{
  "norm": "rmsnorm",
  "positions": "rope",
  "attn_scale": 0.0884,
  "bias": "none",
  "init_std_qkv": 0.0141,
  "init_std_o": 0.00353,
  "optimizer": "soap_variant",
  "lr_mult_up": 0.96,
  "lr_head": 0.00571,
  "warmup_steps": 200,
  "train_tokens": 613300000,
  "dataset": "wikipedia_en"
}
Each number is 200 + 30 x the weight over its row's rms, rounded and kept within 0 to 999. Layers, rows and columns count from 0. The size before them is the row's rms in percent of the matrix's.

# down: layer 4 MLP down (transposed), 1728x640, rms 0.0553, rows 511-528, columns 256-383
# gate: layer 4 MLP gate, 1728x640, rms 0.054, rows 512-529, columns 256-383
# up: layer 4 MLP up, 1728x640, rms 0.0545, rows 512-529, columns 256-383
down511,100,188,212,232,223,164,191,229,172,246,235,207,241,155,210,154,225,150,116,145,211,200,199,228,214,182,280,226,151,222,200,123,192,172,178,203,168,215,184,189,199,195,193,249,193,215,221,133,228,210,166,185,165,196,195,281,159,167,213,230,182,198,186,143,187,126,181,256,188,210,226,210,197,210,217,200,154,194,207,193,212,205,196,203,231,205,242,192,238,233,197,202,201,177,206,209,189,219,197,187,185,204,202,183,181,178,184,152,137,224,251,231,214,214,165,198,218,182,270,162,178,190,184,177,218,205,195,164,192
gate512,106,177,168,214,171,231,215,187,168,194,249,245,183,239,181,198,201,224,275,196,183,253,154,204,218,213,175,173,137,212,188,259,235,190,254,163,155,194,233,180,141,173,168,182,210,180,151,271,177,166,205,133,195,229,182,227,193,199,201,184,176,152,209,206,168,191,227,171,190,181,193,251,187,183,185,227,184,182,206,177,161,217,240,178,185,197,218,191,180,225,190,237,216,248,165,173,249,185,231,199,201,231,215,195,236,189,212,182,195,254,195,244,219,236,216,166,154,162,219,227,190,218,230,196,222,227,235,220,166
up512,111,229,147,218,234,206,239,152,177,193,247,228,138,162,167,175,226,224,236,196,165,207,210,233,166,183,172,197,188,169,230,157,177,268,201,238,241,196,170,206,224,147,224,190,177,215,206,225,224,145,246,180,193,196,238,162,184,170,173,223,192,168,170,143,283,237,145,193,208,200,244,232,210,204,178,200,192,193,198,181,191,224,189,212,174,171,174,203,203,211,194,213,170,236,222,223,200,193,243,190,154,185,207,178,183,257,234,262,162,181,236,208,170,227,213,216,245,188,200,181,161,173,204,187,241,219,206,238,198
down512,104,200,168,177,234,200,209,132,180,232,207,238,213,195,211,185,242,229,191,207,203,190,191,173,230,201,180,212,183,153,161,172,247,157,202,221,228,200,172,251,174,148,211,213,178,216,168,171,243,187,294,194,199,184,183,192,153,205,203,247,220,189,195,170,187,313,217,216,155,178,204,207,211,151,212,206,220,154,178,219,229,183,235,197,218,181,162,223,205,210,159,244,121,222,239,202,175,182,145,164,221,196,152,213,219,183,202,161,220,204,188,198,222,220,190,180,227,184,170,193,182,161,193,238,198,220,206,209,227
gate513,102,198,187,165,217,156,250,199,195,193,200,250,167,186,177,207,206,177,202,172,185,227,201,243,154,256,211,152,168,172,252,231,237,239,133,229,262,172,239,256,241,204,153,214,247,217,159,221,209,202,164,235,220,183,221,159,231,216,194,167,217,202,230,191,172,180,233,225,192,192,186,187,194,207,194,200,180,216,265,153,202,134,203,210,198,209,246,166,178,141,218,166,184,275,211,185,174,192,217,160,210,202,261,246,211,217,139,159,185,183,191,189,182,213,247,234,192,207,150,236,183,197,162,236,199,195,208,161,198
up513,100,190,164,167,234,222,208,143,195,204,178,190,248,237,209,196,238,206,200,226,198,203,206,288,198,165,186,226,189,169,232,180,152,174,204,222,208,184,223,215,167,247,296,217,166,153,171,206,195,211,239,192,200,180,190,209,173,223,173,190,203,155,200,196,175,136,172,225,228,266,248,189,181,215,192,162,147,240,162,258,204,190,190,172,190,233,227,251,211,231,183,198,233,181,229,155,229,270,252,220,147,201,261,184,183,264,174,206,156,217,219,157,214,214,192,156,174,193,183,286,219,183,224,160,143,231,201,215,182
down513,100,212,200,169,170,146,248,187,191,175,229,220,142,217,220,196,156,186,172,229,181,165,164,271,229,210,204,199,211,201,175,252,238,266,177,201,183,206,231,189,183,218,189,190,201,196,155,188,175,189,167,208,185,191,252,176,207,236,213,199,230,219,194,224,246,106,184,186,235,229,195,154,185,277,248,173,197,194,189,154,252,185,240,208,207,242,202,191,204,231,207,230,166,244,213,160,226,193,202,167,202,168,193,186,210,186,217,272,242,229,210,267,185,216,228,160,206,195,239,230,231,184,192,193,216,216,237,242,188
gate514,101,240,204,194,191,135,224,206,194,206,235,275,220,202,152,220,198,223,188,179,206,205,194,274,174,217,158,171,235,182,213,218,221,176,190,219,228,218,274,194,243,234,237,139,156,234,244,289,177,231,203,192,217,178,197,163,239,178,211,194,203,218,191,238,137,242,192,215,153,195,221,292,169,200,199,179,149,231,168,229,151,172,168,200,243,153,168,148,265,193,178,208,179,217,280,248,213,194,148,196,150,184,191,200,222,231,245,173,164,160,135,204,208,208,180,218,197,259,135,174,210,222,251,207,142,198,236,202,233
up514,100,227,156,186,216,157,145,210,226,186,183,187,259,167,186,223,189,183,243,146,208,245,204,199,93,169,149,156,158,195,208,192,207,185,172,255,214,207,179,168,133,202,188,244,197,214,163,199,200,187,208,242,188,196,229,154,227,178,164,179,265,157,178,198,206,256,240,189,208,183,174,204,216,276,190,197,210,175,221,185,252,276,194,212,217,232,233,215,215,192,133,172,197,226,197,180,204,220,212,186,191,200,192,179,172,165,229,225,133,272,186,181,187,211,210,203,159,190,186,204,158,183,141,209,197,173,157,184,224
down514,102,194,146,176,224,197,183,208,183,216,208,226,207,227,148,213,174,147,190,196,260,233,151,180,186,140,236,268,176,173,148,209,201,199,171,210,179,195,233,175,200,187,227,219,181,216,172,222,155,160,258,174,249,246,196,214,238,183,212,224,198,158,182,248,166,242,219,213,200,186,191,187,243,196,207,227,229,234,209,204,199,224,184,187,212,236,253,181,188,240,140,136,221,256,200,166,190,218,187,171,205,226,181,135,200,152,224,149,210,183,199,160,193,218,247,190,245,233,212,190,176,203,167,162,177,220,195,186,235
gate515,094,219,185,216,185,152,188,217,239,199,173,166,179,208,110,205,195,212,195,188,213,188,248,188,166,235,189,254,154,196,156,214,205,228,174,170,221,261,179,170,163,214,165,104,199,225,189,202,193,166,165,216,185,196,222,203,176,182,235,190,144,216,220,207,157,209,156,157,194,184,237,229,225,224,199,257,199,157,234,198,185,205,220,180,175,198,140,178,216,199,241,196,216,219,208,202,181,184,224,215,234,197,189,178,213,172,179,238,188,220,167,222,239,204,211,151,175,117,218,222,177,181,175,236,162,241,217,185,180
up515,097,220,239,120,230,214,209,206,137,159,184,252,173,193,193,248,214,230,263,207,222,229,176,194,197,238,194,177,228,237,160,154,204,147,245,197,229,221,203,202,199,189,241,232,219,232,229,196,142,237,194,214,212,228,144,239,179,184,220,178,228,202,175,200,219,276,186,180,215,203,184,223,142,178,244,181,194,182,281,232,165,175,236,185,206,166,166,195,167,164,175,204,255,185,169,183,218,222,165,219,147,221,200,179,191,182,155,186,176,234,162,206,163,228,199,200,203,220,239,217,234,198,164,215,186,191,240,216,219
down515,094,226,160,243,224,179,257,172,176,136,220,167,218,202,206,189,201,160,181,233,191,249,201,266,231,226,222,180,188,165,197,254,201,199,148,232,213,173,244,233,196,210,183,201,174,162,183,188,186,182,137,189,197,209,203,192,201,238,219,211,197,190,192,244,205,168,258,165,206,186,243,190,163,190,186,190,190,252,197,172,161,204,215,239,158,203,195,186,169,152,192,217,168,184,174,151,196,123,183,210,190,218,179,166,234,200,240,247,146,198,174,202,182,200,215,188,204,205,226,153,249,193,247,212,213,279,196,201,159
gate516,094,167,205,182,223,252,186,236,152,259,177,222,201,186,212,181,217,222,189,225,209,214,197,214,193,237,171,205,215,190,220,142,174,214,212,167,161,242,130,204,194,196,167,250,223,223,222,240,189,224,224,243,217,190,173,210,180,191,232,160,180,220,208,205,224,242,212,192,180,247,208,197,177,140,170,200,136,169,227,222,162,223,221,210,174,185,255,229,188,154,231,147,218,220,222,244,205,222,247,236,189,209,282,174,226,164,186,176,225,184,167,243,168,236,209,218,227,157,187,182,214,206,210,206,218,206,241,246,181
up516,097,187,229,256,192,227,137,216,189,207,181,224,201,148,217,165,197,178,170,181,203,188,206,176,206,245,196,215,172,182,196,208,205,233,200,199,209,233,189,157,232,238,184,215,221,205,180,182,172,197,212,202,224,184,180,185,220,221,199,196,142,187,204,213,220,218,207,206,219,147,141,204,200,201,166,169,217,134,189,218,207,241,193,240,186,223,240,247,202,135,205,159,219,171,167,207,193,191,205,229,233,200,171,239,241,165,203,162,179,250,220,213,159,230,205,210,221,213,209,165,210,197,231,205,208,167,226,173,201
down516,099,180,164,203,131,221,183,229,206,202,260,190,216,179,181,185,163,231,219,250,245,196,172,187,230,143,217,243,257,196,188,210,149,240,222,195,186,173,226,259,178,196,182,207,182,195,202,188,171,175,231,195,181,176,213,205,188,217,190,197,184,187,189,197,219,204,215,215,200,171,220,147,200,214,208,235,169,241,244,224,203,186,152,229,205,221,231,212,228,197,210,206,172,190,217,200,172,213,195,181,254,231,248,175,189,169,180,205,222,235,262,205,216,231,168,189,200,197,230,185,146,208,176,149,186,235,232,205,189
gate517,100,164,146,209,175,253,181,191,258,210,218,169,201,172,235,213,185,204,171,219,212,191,184,180,211,222,199,207,155,236,139,210,164,251,191,215,207,226,214,227,188,232,203,204,197,167,202,195,204,202,256,215,193,186,200,191,179,207,219,163,236,184,260,206,206,202,219,191,190,206,194,179,189,192,222,123,188,180,226,158,193,246,245,255,221,195,201,163,220,165,202,184,196,212,157,171,211,219,156,160,228,229,194,224,240,131,174,222,160,245,168,139,183,131,171,212,189,187,132,176,211,238,209,240,155,181,203,173,206
up517,101,182,164,136,189,153,135,205,210,196,281,213,245,239,195,177,221,180,220,184,192,170,215,145,188,183,163,188,203,176,127,178,219,220,217,181,180,226,207,165,161,171,164,273,212,167,145,143,182,173,197,211,168,237,233,207,243,190,186,205,216,165,222,254,227,222,212,238,182,204,200,198,226,196,181,222,176,219,213,208,194,213,233,210,208,203,179,194,224,145,185,237,201,175,178,230,181,210,139,175,160,217,220,179,154,187,160,167,183,217,181,212,208,106,207,208,212,212,219,211,177,236,175,212,207,153,189,193,201
down517,102,166,142,154,184,214,230,192,214,206,222,219,203,205,212,153,185,225,148,222,162,159,173,224,200,208,148,150,174,192,206,222,203,207,200,188,198,239,232,228,244,198,184,198,196,146,196,253,152,177,211,218,203,177,193,187,179,189,264,143,198,216,184,201,140,216,199,210,252,195,169,182,192,199,207,150,200,199,212,177,210,190,205,219,175,167,162,212,230,174,173,120,175,192,174,146,169,229,147,199,156,179,138,159,215,158,209,185,173,223,210,243,185,195,205,201,192,195,163,219,235,249,221,192,182,196,175,189,161
gate518,097,151,208,210,198,163,204,204,223,140,197,151,194,185,212,189,203,201,205,236,212,215,184,225,203,213,187,213,220,173,191,185,244,150,187,174,252,196,178,193,227,234,194,167,231,173,178,188,203,189,257,203,202,285,187,159,201,181,209,170,234,170,125,212,172,214,167,187,166,165,239,254,214,181,217,133,208,162,138,194,243,175,150,176,226,205,191,217,201,192,180,197,172,163,239,180,224,219,180,158,170,221,165,182,166,220,217,248,224,173,162,179,192,158,178,223,188,187,217,164,175,219,200,177,162,168,156,208,238
up518,102,235,266,190,218,229,261,141,167,173,231,273,187,263,256,203,218,187,222,178,241,187,160,212,166,182,227,180,165,161,184,203,195,189,186,211,229,212,191,214,218,239,171,211,168,202,143,181,187,224,203,228,215,212,206,162,149,217,218,212,206,187,190,222,170,163,217,158,191,215,273,241,224,169,193,240,237,218,135,226,243,167,200,150,169,234,198,240,179,175,182,204,187,212,172,210,172,195,229,178,229,164,144,172,173,190,221,216,168,174,156,191,176,248,196,200,178,225,228,198,215,217,218,256,212,173,158,156,203
down518,103,206,259,166,174,219,249,213,151,184,200,201,196,208,198,214,210,212,269,203,189,217,251,185,195,204,186,128,205,234,192,177,202,199,166,200,178,200,196,192,192,233,156,159,213,177,225,175,206,197,240,213,222,250,190,174,163,243,228,248,222,210,178,246,194,243,198,187,193,189,217,258,220,256,216,158,207,176,185,210,224,194,181,112,246,225,214,249,214,226,208,213,204,208,206,201,210,194,193,155,145,199,206,170,236,240,240,181,210,187,190,209,158,223,162,214,192,183,297,239,193,278,205,196,210,168,217,255,190
gate519,093,209,266,154,202,210,243,222,225,194,216,258,163,221,211,152,193,121,203,217,204,181,166,183,189,179,133,182,222,173,198,178,182,249,262,210,206,243,214,210,216,189,137,191,230,244,218,249,218,226,219,248,260,160,247,216,199,188,206,205,203,169,175,191,236,187,216,217,170,252,207,202,214,163,194,200,194,149,270,212,235,176,179,166,200,231,158,173,210,134,194,264,211,224,261,202,202,191,183,223,201,211,143,199,207,193,256,232,170,229,194,207,191,201,191,163,179,182,211,183,214,206,172,202,134,168,199,206,153
up519,100,201,143,231,199,223,252,215,204,193,156,182,189,177,201,198,199,244,143,169,246,181,235,234,152,187,224,201,197,231,208,156,205,148,180,263,235,184,190,205,190,236,190,215,215,241,183,251,225,197,192,222,187,188,163,173,173,238,219,268,213,214,193,179,209,238,187,252,229,206,209,212,219,191,192,172,225,221,177,238,210,228,205,129,228,175,169,202,211,239,222,153,150,171,243,165,206,153,197,183,172,146,233,174,163,152,179,245,179,249,184,186,202,204,219,266,181,237,217,221,206,194,237,156,179,213,236,178,149
down519,097,199,203,211,193,186,203,262,178,195,191,183,201,204,212,182,176,151,197,229,179,167,236,200,195,221,173,123,197,161,144,211,216,266,252,254,194,221,156,219,208,175,171,182,182,247,179,221,198,224,156,277,250,167,196,216,189,181,224,222,205,192,215,160,178,217,180,294,177,184,221,187,163,221,179,161,234,172,272,183,177,177,300,236,179,198,173,198,210,201,203,201,172,201,232,170,219,215,177,216,229,202,195,220,209,213,224,212,225,181,191,217,199,244,201,261,264,174,165,254,218,168,169,276,136,112,197,250,113
gate520,101,174,212,202,207,130,193,201,222,239,164,188,189,154,181,262,181,165,223,183,186,220,168,193,223,178,192,184,188,225,181,168,265,226,175,185,211,203,209,251,224,193,232,171,277,194,188,225,216,204,163,188,184,223,188,215,177,194,233,207,213,197,273,240,207,210,200,208,162,198,222,188,229,164,230,185,187,232,181,178,188,219,182,235,163,228,215,192,263,262,221,231,187,196,215,209,260,211,197,246,216,218,208,179,152,229,252,227,174,199,211,160,174,141,219,190,232,194,195,126,204,209,242,214,228,225,226,182,225
up520,098,202,196,179,210,146,233,160,171,220,198,204,209,179,229,242,203,156,188,274,213,162,153,218,197,216,262,215,181,259,222,235,184,205,240,128,169,206,238,252,234,214,157,130,214,173,164,179,228,219,136,177,224,180,213,184,224,286,147,186,216,147,176,216,114,213,212,200,174,208,181,165,209,199,241,205,230,227,199,163,267,207,193,212,215,201,187,220,215,245,215,150,114,180,199,223,227,185,225,203,201,155,253,189,204,135,247,244,208,192,214,161,174,202,154,140,166,161,190,228,155,201,213,186,231,223,224,191,211
down520,099,210,213,152,196,220,210,140,217,199,245,229,228,251,144,220,203,230,158,239,180,179,211,234,177,225,221,180,153,240,179,206,172,207,194,223,208,171,224,236,193,177,196,216,258,209,217,215,220,216,193,217,175,202,188,211,242,205,225,244,254,237,200,229,229,283,200,203,164,235,259,223,200,201,158,211,253,190,242,213,177,228,201,225,181,180,232,223,189,241,201,190,209,156,222,201,188,224,195,218,213,200,200,164,155,228,152,227,260,246,173,226,204,192,214,198,193,204,182,219,167,212,211,204,201,193,171,261,184
gate521,108,180,195,202,186,198,200,195,209,226,232,223,214,178,122,220,218,215,163,220,188,137,146,199,243,227,185,180,225,211,147,169,248,240,202,248,177,225,269,219,205,140,226,169,204,233,196,194,157,216,212,182,216,211,188,178,230,205,223,191,160,233,160,230,230,194,164,214,227,180,180,147,137,192,198,129,162,183,216,207,240,202,188,202,234,196,181,209,146,236,256,168,192,242,220,204,234,207,194,233,203,194,171,197,195,198,241,218,167,199,153,258,228,180,202,218,170,212,183,222,234,199,187,193,193,150,242,204,188
up521,107,190,148,194,162,216,215,187,182,165,173,191,188,198,153,181,223,205,189,184,202,214,181,188,276,195,195,175,214,216,184,183,211,168,255,207,186,186,196,188,233,219,147,221,224,220,256,241,180,260,170,209,140,170,179,139,195,157,194,199,183,185,208,221,157,199,161,214,256,259,232,227,187,233,218,184,202,193,225,211,221,223,187,129,184,201,206,173,218,178,206,223,201,247,221,221,185,253,198,194,191,237,195,156,189,172,154,270,176,235,251,201,192,178,197,207,207,138,223,234,162,187,250,199,199,147,205,170,235
down521,102,242,220,219,197,180,168,217,254,175,177,163,178,235,191,227,196,161,241,208,201,170,209,164,200,216,179,189,215,262,227,244,219,164,164,232,232,184,205,166,198,238,147,223,212,210,188,145,227,178,119,239,219,164,201,162,184,196,217,180,105,196,193,232,156,266,242,175,173,229,253,218,206,198,194,170,254,172,212,232,208,159,132,231,228,148,214,205,209,232,181,223,169,208,188,218,209,214,225,225,212,168,211,193,198,152,150,144,193,152,208,221,195,219,193,183,191,176,216,246,172,190,166,173,212,212,194,173,170
gate522,103,236,196,207,152,184,216,210,241,224,165,191,161,211,250,181,209,174,158,256,197,162,199,212,176,197,198,178,250,217,196,169,177,172,191,187,215,218,189,176,214,185,178,178,149,210,143,229,163,249,193,239,205,187,180,188,253,151,181,174,241,164,224,195,221,188,198,185,194,181,201,228,160,196,236,248,179,249,233,189,240,204,173,187,168,254,215,261,231,199,146,201,216,204,223,197,126,226,251,163,230,209,162,171,185,192,137,217,181,196,197,171,203,161,194,208,241,279,185,174,227,197,203,225,171,189,230,180,246
up522,105,167,143,194,203,231,169,190,228,185,228,213,202,195,212,214,147,207,183,191,207,254,142,164,216,236,202,163,227,194,189,221,231,170,210,208,225,210,156,165,210,201,211,263,184,165,211,207,152,213,193,238,187,211,178,173,212,195,178,194,222,187,182,153,200,134,220,164,165,169,233,207,218,237,250,186,204,229,215,182,183,138,231,226,186,252,205,237,237,195,228,201,203,165,219,127,149,132,224,231,194,181,231,229,218,157,181,176,121,245,145,167,226,190,144,230,156,272,248,266,166,217,203,200,211,181,218,183,161
down522,103,164,170,222,232,147,184,168,134,245,213,200,235,205,180,178,238,238,259,131,229,178,224,209,165,206,248,273,161,209,179,194,235,174,209,195,218,174,227,161,180,225,202,219,183,164,171,188,199,142,262,230,186,246,197,182,212,156,252,227,192,200,226,211,203,153,205,257,228,182,238,237,250,180,170,139,237,227,228,221,147,203,196,156,176,161,185,223,210,184,238,224,226,201,202,245,189,189,198,180,240,176,181,223,177,199,208,199,228,190,200,130,200,259,182,189,166,229,188,195,203,198,186,205,173,169,280,218,160
gate523,103,198,178,205,191,251,215,199,200,175,223,219,224,273,197,184,250,156,205,211,214,211,257,207,202,171,243,213,179,208,201,237,156,195,218,190,170,190,167,204,207,219,212,202,213,178,223,242,163,246,190,220,187,206,229,207,228,166,199,181,212,127,169,219,192,226,169,208,208,167,170,193,215,203,199,169,150,194,187,225,182,255,228,150,189,240,209,220,228,173,258,154,203,232,243,231,250,198,215,155,205,210,207,247,239,177,215,261,147,185,198,224,187,158,140,241,205,203,184,156,204,117,210,191,233,200,309,170,180
up523,093,123,182,205,212,199,184,214,210,223,207,182,191,186,200,202,124,193,197,168,227,202,237,201,241,155,205,177,126,180,128,213,222,208,191,187,150,223,174,196,175,218,215,178,232,203,171,214,264,163,216,183,257,208,228,152,198,180,164,162,241,261,212,203,208,202,204,233,182,154,210,194,152,170,232,223,246,175,178,179,222,166,213,162,177,224,186,251,150,178,157,133,223,223,204,175,188,254,165,233,236,162,205,210,215,253,181,203,160,202,224,171,210,210,193,187,202,175,197,230,214,226,142,140,213,143,211,159,207
down523,098,170,211,182,179,190,213,183,271,200,174,199,254,179,236,217,188,226,154,203,188,198,232,156,201,190,176,165,183,178,206,199,215,258,195,185,184,185,196,145,233,172,212,202,203,211,212,195,202,186,206,190,214,218,170,243,177,195,252,188,169,236,193,238,128,159,182,220,234,256,145,152,191,241,203,231,234,212,201,284,226,177,217,155,220,200,184,205,170,159,138,205,157,222,222,224,247,194,242,211,226,173,188,211,199,164,225,232,221,216,221,229,146,257,225,167,181,203,208,156,179,217,183,211,123,180,168,274,154
gate524,093,168,229,156,159,209,248,221,228,174,181,155,245,209,211,209,185,164,190,236,189,180,208,179,154,115,219,222,231,243,194,139,239,161,160,223,210,200,242,176,182,153,189,222,170,152,211,236,178,245,203,172,203,224,165,227,209,219,179,178,181,170,229,211,188,182,170,226,149,218,186,220,183,201,191,192,216,188,175,202,179,242,209,227,213,187,232,233,202,230,215,210,182,196,218,191,248,224,235,234,194,191,167,179,234,185,206,176,206,227,137,192,172,234,179,193,236,195,172,200,199,200,205,222,169,184,238,176,225
up524,095,214,181,223,237,158,189,208,168,195,171,179,184,170,178,201,222,217,238,177,204,235,199,204,283,252,247,178,169,226,277,268,163,230,203,196,249,178,162,216,190,246,198,211,202,198,169,186,194,218,231,197,182,173,236,140,239,167,215,216,195,204,209,183,144,196,151,198,151,233,204,165,226,237,237,179,190,225,208,217,219,171,198,203,156,190,192,163,207,125,183,198,205,184,209,214,185,209,183,198,233,219,196,197,198,195,152,156,210,215,185,180,233,179,239,192,204,211,175,247,179,229,230,197,243,210,230,249,238
down524,094,201,207,170,205,186,218,152,220,191,203,227,161,167,189,230,285,217,217,138,166,201,211,173,183,232,242,240,182,201,196,241,209,191,195,202,168,188,192,199,199,176,172,186,198,180,183,169,185,172,168,232,189,186,238,160,213,187,238,202,169,204,212,213,160,83,239,245,210,242,175,186,212,191,210,172,188,161,278,218,142,180,164,156,209,241,216,245,215,198,243,140,187,202,214,193,181,168,172,185,204,209,209,159,223,215,143,260,207,160,138,211,184,227,178,173,203,255,244,219,258,261,213,164,216,170,181,171,186
gate525,094,237,211,210,215,204,166,209,234,249,218,190,210,202,218,257,242,206,251,206,189,230,252,148,189,171,168,165,188,213,228,201,147,150,234,227,241,180,238,191,150,270,224,201,205,195,198,212,257,156,141,212,217,165,127,230,244,211,185,166,194,225,124,189,209,176,194,185,139,250,192,224,170,197,135,170,120,208,199,149,155,200,196,247,166,161,159,195,184,201,210,234,177,193,249,193,191,229,214,208,234,226,195,179,210,184,225,232,219,225,205,154,217,224,197,175,236,168,171,211,224,181,195,195,231,204,173,190,182
up525,094,222,226,217,214,174,190,200,184,159,213,203,176,202,159,227,227,210,159,138,238,168,256,194,212,208,197,262,217,194,218,222,215,225,171,171,209,248,154,201,195,192,145,183,166,226,183,220,164,207,240,194,185,257,242,180,183,207,191,223,164,209,245,175,223,227,207,175,201,154,173,155,252,223,252,233,132,243,153,207,182,183,201,217,143,241,180,177,200,273,193,203,217,190,219,211,224,203,180,220,213,197,194,164,215,208,208,178,190,149,244,185,213,149,219,163,182,224,192,158,228,207,182,188,222,193,160,248,213
down525,094,231,226,164,153,210,155,156,213,201,197,170,243,163,259,166,223,212,184,195,261,161,209,188,253,197,228,213,208,248,167,218,157,206,184,205,199,203,217,144,218,164,185,195,171,228,204,205,171,180,288,234,130,182,208,217,198,215,215,192,110,207,194,185,208,236,199,191,215,172,225,122,173,175,207,164,217,272,229,185,221,173,195,147,239,218,179,204,203,257,241,158,194,184,198,165,195,159,166,191,210,216,183,203,128,234,182,184,243,190,214,214,158,195,182,187,263,203,187,200,204,167,194,204,216,236,210,252,195
gate526,099,187,206,242,207,211,223,169,209,202,185,227,222,200,199,175,188,228,161,166,177,239,170,186,165,189,196,167,226,180,184,181,202,209,203,166,203,261,178,186,138,215,181,189,230,201,234,165,201,169,219,218,185,220,213,187,232,229,255,184,207,173,190,235,192,222,169,161,207,155,167,218,202,169,223,172,234,163,246,196,200,226,207,224,223,137,234,211,221,193,221,187,226,203,190,181,238,230,185,151,160,243,170,205,210,202,229,182,205,268,247,161,180,209,162,208,190,194,212,223,217,228,249,220,157,210,224,219,240
up526,099,155,182,220,209,201,220,197,196,174,202,184,184,226,230,148,148,153,192,179,179,232,186,179,240,214,263,224,218,148,202,192,252,196,173,249,197,186,189,265,202,183,209,185,210,208,195,219,205,182,240,233,193,225,163,150,168,177,210,156,156,185,202,213,199,262,224,169,198,158,213,190,227,228,189,217,221,189,167,131,216,186,233,252,154,179,218,181,195,193,222,219,202,181,158,192,197,187,235,137,166,175,232,191,194,197,209,214,201,202,200,183,199,231,229,210,176,169,219,218,177,192,207,211,190,209,167,203,164
down526,102,231,220,222,169,154,204,197,234,215,197,183,246,233,197,202,194,169,249,173,244,177,275,169,184,231,169,191,239,210,177,226,214,198,135,216,206,203,160,184,218,190,285,229,213,132,203,244,230,230,208,209,192,171,183,199,192,175,187,198,209,187,159,193,189,78,197,170,179,182,128,214,196,228,249,204,207,196,115,170,209,230,218,269,203,168,217,227,212,204,229,173,194,221,190,193,135,237,194,168,224,128,203,205,216,237,137,208,203,208,155,232,226,239,173,210,185,206,205,191,207,210,193,192,204,206,161,230,213
gate527,105,201,284,168,171,171,211,230,220,177,202,199,208,234,211,214,153,172,169,228,211,171,221,180,140,205,207,162,172,208,223,239,230,186,161,202,180,220,234,168,251,170,205,231,201,249,169,161,186,186,227,221,190,222,196,182,222,174,200,198,205,224,148,177,182,230,187,143,232,231,214,152,187,161,194,221,209,262,221,225,221,196,173,173,211,126,171,179,176,191,173,234,201,197,151,185,177,216,189,206,218,202,250,189,190,159,178,178,171,171,180,187,192,230,176,198,208,217,233,228,219,179,190,191,195,126,156,225,115
up527,100,154,179,207,188,189,159,200,178,219,204,187,168,170,178,163,203,173,241,252,233,183,182,242,220,185,193,223,217,197,191,184,243,255,210,210,220,196,188,205,169,192,220,169,229,128,245,227,219,194,205,183,177,180,194,227,145,171,155,125,153,172,159,245,207,223,184,237,212,183,142,226,174,261,226,182,195,213,168,226,178,237,185,268,189,216,200,196,193,202,208,244,245,201,192,150,155,183,187,167,236,236,227,120,202,179,188,226,207,206,211,193,190,221,198,247,216,185,181,205,227,190,182,160,191,124,174,212,228
down527,097,177,187,163,231,186,171,174,208,209,188,193,159,197,154,147,219,219,229,180,206,199,194,192,174,222,201,206,167,258,170,157,200,198,146,235,216,209,250,224,210,216,179,169,205,205,200,200,214,147,326,234,185,185,224,101,204,199,243,228,179,188,170,137,188,219,187,217,196,213,259,193,226,255,194,242,210,215,187,213,199,179,219,191,202,197,197,246,203,260,244,131,218,193,266,198,183,228,195,194,162,154,183,208,171,185,172,195,162,192,172,220,274,210,166,162,205,177,204,229,218,173,236,187,212,177,209,145,168
gate528,107,194,188,229,213,190,233,249,173,181,157,177,202,194,165,174,150,171,224,138,223,161,180,233,182,232,174,227,239,234,182,193,180,196,199,194,243,153,263,252,229,186,209,205,205,172,173,209,217,218,177,254,210,168,239,164,171,203,168,208,242,208,233,214,174,217,203,209,191,211,190,210,220,202,184,173,224,216,242,192,183,164,217,221,162,195,143,184,258,194,176,164,212,223,212,197,134,215,146,165,173,170,227,193,209,184,207,171,120,187,204,149,229,153,206,151,185,209,207,231,167,155,167,159,233,274,151,179,185
up528,104,211,173,189,203,212,281,207,182,212,220,133,216,173,217,150,189,241,177,148,205,251,256,226,191,221,209,215,154,189,242,220,224,208,213,231,216,245,168,165,203,242,221,209,192,149,188,195,144,221,197,155,196,183,228,141,230,236,223,190,164,211,206,181,229,259,219,203,193,241,179,232,239,236,247,253,217,157,196,230,239,237,198,224,180,183,201,188,200,227,213,206,232,185,200,248,172,176,271,184,209,150,111,207,196,196,190,204,243,260,210,201,215,207,166,201,227,126,178,163,221,172,227,191,204,197,175,188,186
down528,102,191,149,167,202,175,221,193,172,191,214,239,185,131,272,158,208,195,244,173,228,269,229,172,196,174,175,205,204,187,214,205,224,193,169,182,235,192,185,164,180,179,180,185,208,228,187,205,154,204,170,179,196,190,192,221,198,210,231,206,236,162,179,240,177,209,155,219,212,188,198,215,193,170,206,168,225,144,198,234,230,135,211,205,183,166,197,156,211,133,170,173,210,246,238,193,212,190,165,220,229,206,167,183,201,179,239,200,218,147,184,177,201,180,213,250,187,219,199,178,199,140,229,161,164,215,205,144,194
gate529,098,240,230,229,193,215,142,218,231,216,198,191,137,201,199,230,176,243,216,202,223,239,203,202,155,186,208,178,231,236,183,189,184,197,203,223,188,191,179,200,146,260,161,162,206,201,196,237,188,249,240,241,224,171,195,172,219,235,289,184,187,150,219,225,184,179,250,146,169,189,156,213,185,219,194,198,191,168,210,195,237,209,195,224,195,163,169,174,233,223,157,244,188,168,246,235,198,161,231,122,225,207,174,248,167,230,246,176,197,136,225,208,224,160,209,201,139,214,199,203,168,204,211,235,194,216,175,208,205
up529,100,214,155,218,194,178,185,231,205,211,185,262,182,208,238,219,237,216,208,196,217,166,247,226,179,205,194,171,196,200,247,184,215,195,193,192,204,178,180,168,242,249,182,199,160,189,225,244,248,120,144,202,159,162,172,232,171,223,245,229,207,221,239,213,148,190,248,184,189,186,238,202,194,133,180,294,201,229,173,180,216,207,214,177,217,221,200,239,173,197,216,203,213,173,181,192,191,240,196,214,194,181,194,186,183,221,206,249,162,148,226,179,166,196,243,187,192,177,181,205,184,74,246,214,218,203,190,206,146